{"num_attention_heads": 2, "num_key_value_heads": 2, "head_dim": 96, "norm": "rmsnorm", "optimizer": "muon_variant", "beta1": 0.95, "warmup_steps": 0, "max_seq_len": 1024, "train_tokens": 97290000, "max_steps": 6414, "dataset": "wikipedia_en"}
Each number is 500 + 25 x the weight over its row's rms, rounded and kept within 0 to 999. Layers, rows and columns count from 0. Numbers have three digits each. The size before them is the row's rms in percent of the matrix's.

# layer 6 attention output, 192x192, rms 0.195, rows 145-173, columns 96-191
093:535488526542526497499505590473522523476508500517510551564526494521439480485512474500465514499493500504506530493535502472497509507494490521503515494498470471490517518479550513495541520513523484529492484493459464550514521495519539533507528479517462520457510543536542473510509463500501505481
095:515514525489464483483459517494494527508568484511505461512488512461494489464444495510539547476512513483508497506519507566511482520480517501528480511477576456511505501456478504545526504472452496502461504491481524472473489478541511532503483481492561533545476498518476563512506500490487492507
100:515482504478502564538481489473504498507441508528463512494515503500536484478486541453504510478476528476473505457466471484531516497482515523494501525467534517440548509492485475490491463517471473495524539439486467487467490492511509498492481486506471521526499532523505537509510513551471493493
102:483468500520511517477498477417495508513497530497514512499477454512468528503501473483501502499543471478523564509494502519492505485503512441489455523502517492527474484453515501481503484451487547499446532522487472516439519478513511460495505519463533495502548460501517526488526506505458557523
106:542533512504523501487480477499516482467522529521484508509542482496479548490509488500508499526521491503505459521485516476487486505495525472438546518440510562505480553481483508473495500509479429524507507535459484524534495496480557494488473505499523491530502521516526501514528471498511510477
094:505532525495533487543505494530515512504484525495525511449520470515474572450436519492536498459467506512489525499479447514493527464474493511502504466489498506565509488480507482516469486458485501507496479493465458491498479464496512481538568509485500532495526519547505515474524486501452419500
099:497567537515432514492490518519483516507508481498490522500503507506510500512483483495471484509509518475541523451521492525511494501493481538560497557435505520514521488492487558466487513517494488530502533557504501511470479503462479490486507504530481494465486505498515493492505512520493501472
109:532525459481501496512524515521467494424495446510480516469520480506500512490504514566496535518504532500490486501501473499479498480486484498510449546492473501498487476493467530483516472456503498505477469481529535529510496502542483514476495509518479509495449500501517516496484456487495506487
092:506513499514499498517491510484464498505508528484489468497475522485476481489451494498497490491461509474488468482475511477506486550519456544522473472537517464503549519503512512431495512502488485534472482523444491494531471496438509516510432526562537501456447483467477494505472487500465507464
098:515491472491525527497472474445498504536539520467472489515467525490531539505446492512524502515503507519506523510501443512547544527492556516451536486512506495483469511504444493506482545485507520539465526485513512503449513488520495515492488497510519468482512517562519513503475517495441545503
091:569466502504492500483536528529520500555545494525516510484471494527496491470482483441505534497512516557484490487504539531539515483420503514506504506532506482463469497497517561470505501522501510417501500496479536504471505510499475537488463483522513506529507533477478487504494483485491481496
101:491507543478482511496487520418511471491460494491522525503528422512505460551522518472485518488500549493506529506498534476538527477479486518495524502506535452480522469499519534535502496485464547540471504550502505485481467480526534479525508447510499494520484493536537511527446469514497467517
098:514486484519497491487499518481485495548514489477544492500563531523485518524496543497489479481496507498512453540486482490462532532534492511494472483517534485508491547475515516474487540527491445535488524490467487515481506520544511495478509513520517429489437483495514484525550493497481526516
096:520457525500524502521460522516542503477500467467524448493483504540496502484458510515493487563508450502519518558483529529484496444483480475487494554503487499506559504474528525468502492527503470503498500496471523479441490530490450521462528472509479493508507506491502532520458518500527515478
100:498478496499407480546509525526493493496520519439510492498498507506495486485473508493531485486480431514497522514499475526484515480516476521486520528522526550501509456495527451458497553498504448512501525494555581495528510470502504477500497478524455516503492489532469486486495496502534504504
101:465482497544530440482492490528467555459489498497525541505512532529496537453530526446504449519496497509526491483498490504489514523541480492492528515472522527511513542505474493513500477453538473485471544550441473515483501544481489489458482522508497509537492476511493492493499530501501490503
100:466440476513522505553484550474513498491459462519493514513466500495494489491504529512517456527475469520463499490464526497477565516504513534494460525492506508493461529476487501530531495463529471504506488507472522542469484488543524486479518481473510513526515506496547502497550528487432469525
094:495524493529519465526535516482487500517525542478509475511463513461528501484522489523490519530506523540451494503501560432518496481498494515510457490514541497506497498502546503513465481461567496459456509519503546481532498510497499455499492516464498461466492492512479476539513514561452489485
112:508512485535500479544473458514516510488508470484470528522515516464504567492511461487488473485477523470507509475547512492524504530480492528517570502477519526490470473540510517503523492504551491528461511485502532537558539491454497484463534525498470513507499520506477525501550514504473491488
101:465511479560474545492509515537441496522486534499484470507493486533465500509472495472499502487508508504519478491503507518537514485469529549501546501520501522470517517477449511498506500509502547545491530477469483504453477451543513538544476528486475471506518514486513510466521516535517495492
098:508510494525507528493482502488515500519524522494519517449470452481509515481502486479458456432520554478474504458492510503509532490524497499434481507495488477493540452459458495510483462502452453507536521525526492491518516530502478525523467512496508489496481505531470474489496494518503531467
088:507497489538474469526488525524524494521506501513495517472468505483538482532511505567527463490517480506466480469522473535485543499463485494503518556526519483489514468532535501468463465511543478500502494503494482466551490508521470512490484458500509497502436500500479503467476498494476520470
107:457478504513521546527488512434518487540459479530496501461534506494456543467507476477529482539475520486457475498552480464488467491488495490531513473490514467531507466502511484537529495530525488554552516521517468536505511513484485516517525507541501475506484531481479488509470479502494494480
100:509500457471486498528477468502483510511501482490467473509457460461492474531484493412494504526451507514515447498515500481524487498524471542511502462502500481512527523450467457483514509490528500571490495490504448478514461527457490504520456535510514509509491518511502519455497495505504480516
105:505444478492470517519520498498514477463522516494456518481513480503489556497525511491466506496514503512505494473487437472513509488531526558474492476501492496521510469503578464519494492513519524483537539528469517505493455483479503531514523499486496487530492535452504532526550510478531483467
102:541468503505521546488486495446513523482514501464437442511495512520497534503510510469525530466502470500489501567525511498544504517499484521492532533550511470523524490501485511519460519478516496444509491460532468432512531461479561494521450499481495518474529501510529481486505469511469509478
106:511558498502474455534519497450492488511483552475483499493488504534533458500514523484497505526501469473471500560495480510472487518511502531541533503487521455499512483464462519521493534477498498540503566473525534493520502482484533527488480515460523507556489528458514477481475462518510508446
102:511514503505512494507454469531473473535478499530468500533536499469523502503520484520506507488486512526528514549527485531456489534480483507485516520494494513502534478459495517466474509504467481533472487521513450482487511510510471477535532505489540532476534503517515501509516481473560508483
104:519471481487519470497523483460507466490476476501537552507520532533487526510514535523535519485535526483518513522452480502531505476528499502553500517505475542489525488494518443477515517528476544502534466491513481489516463457550470444531495457483546512509481496522473507498484442506490471506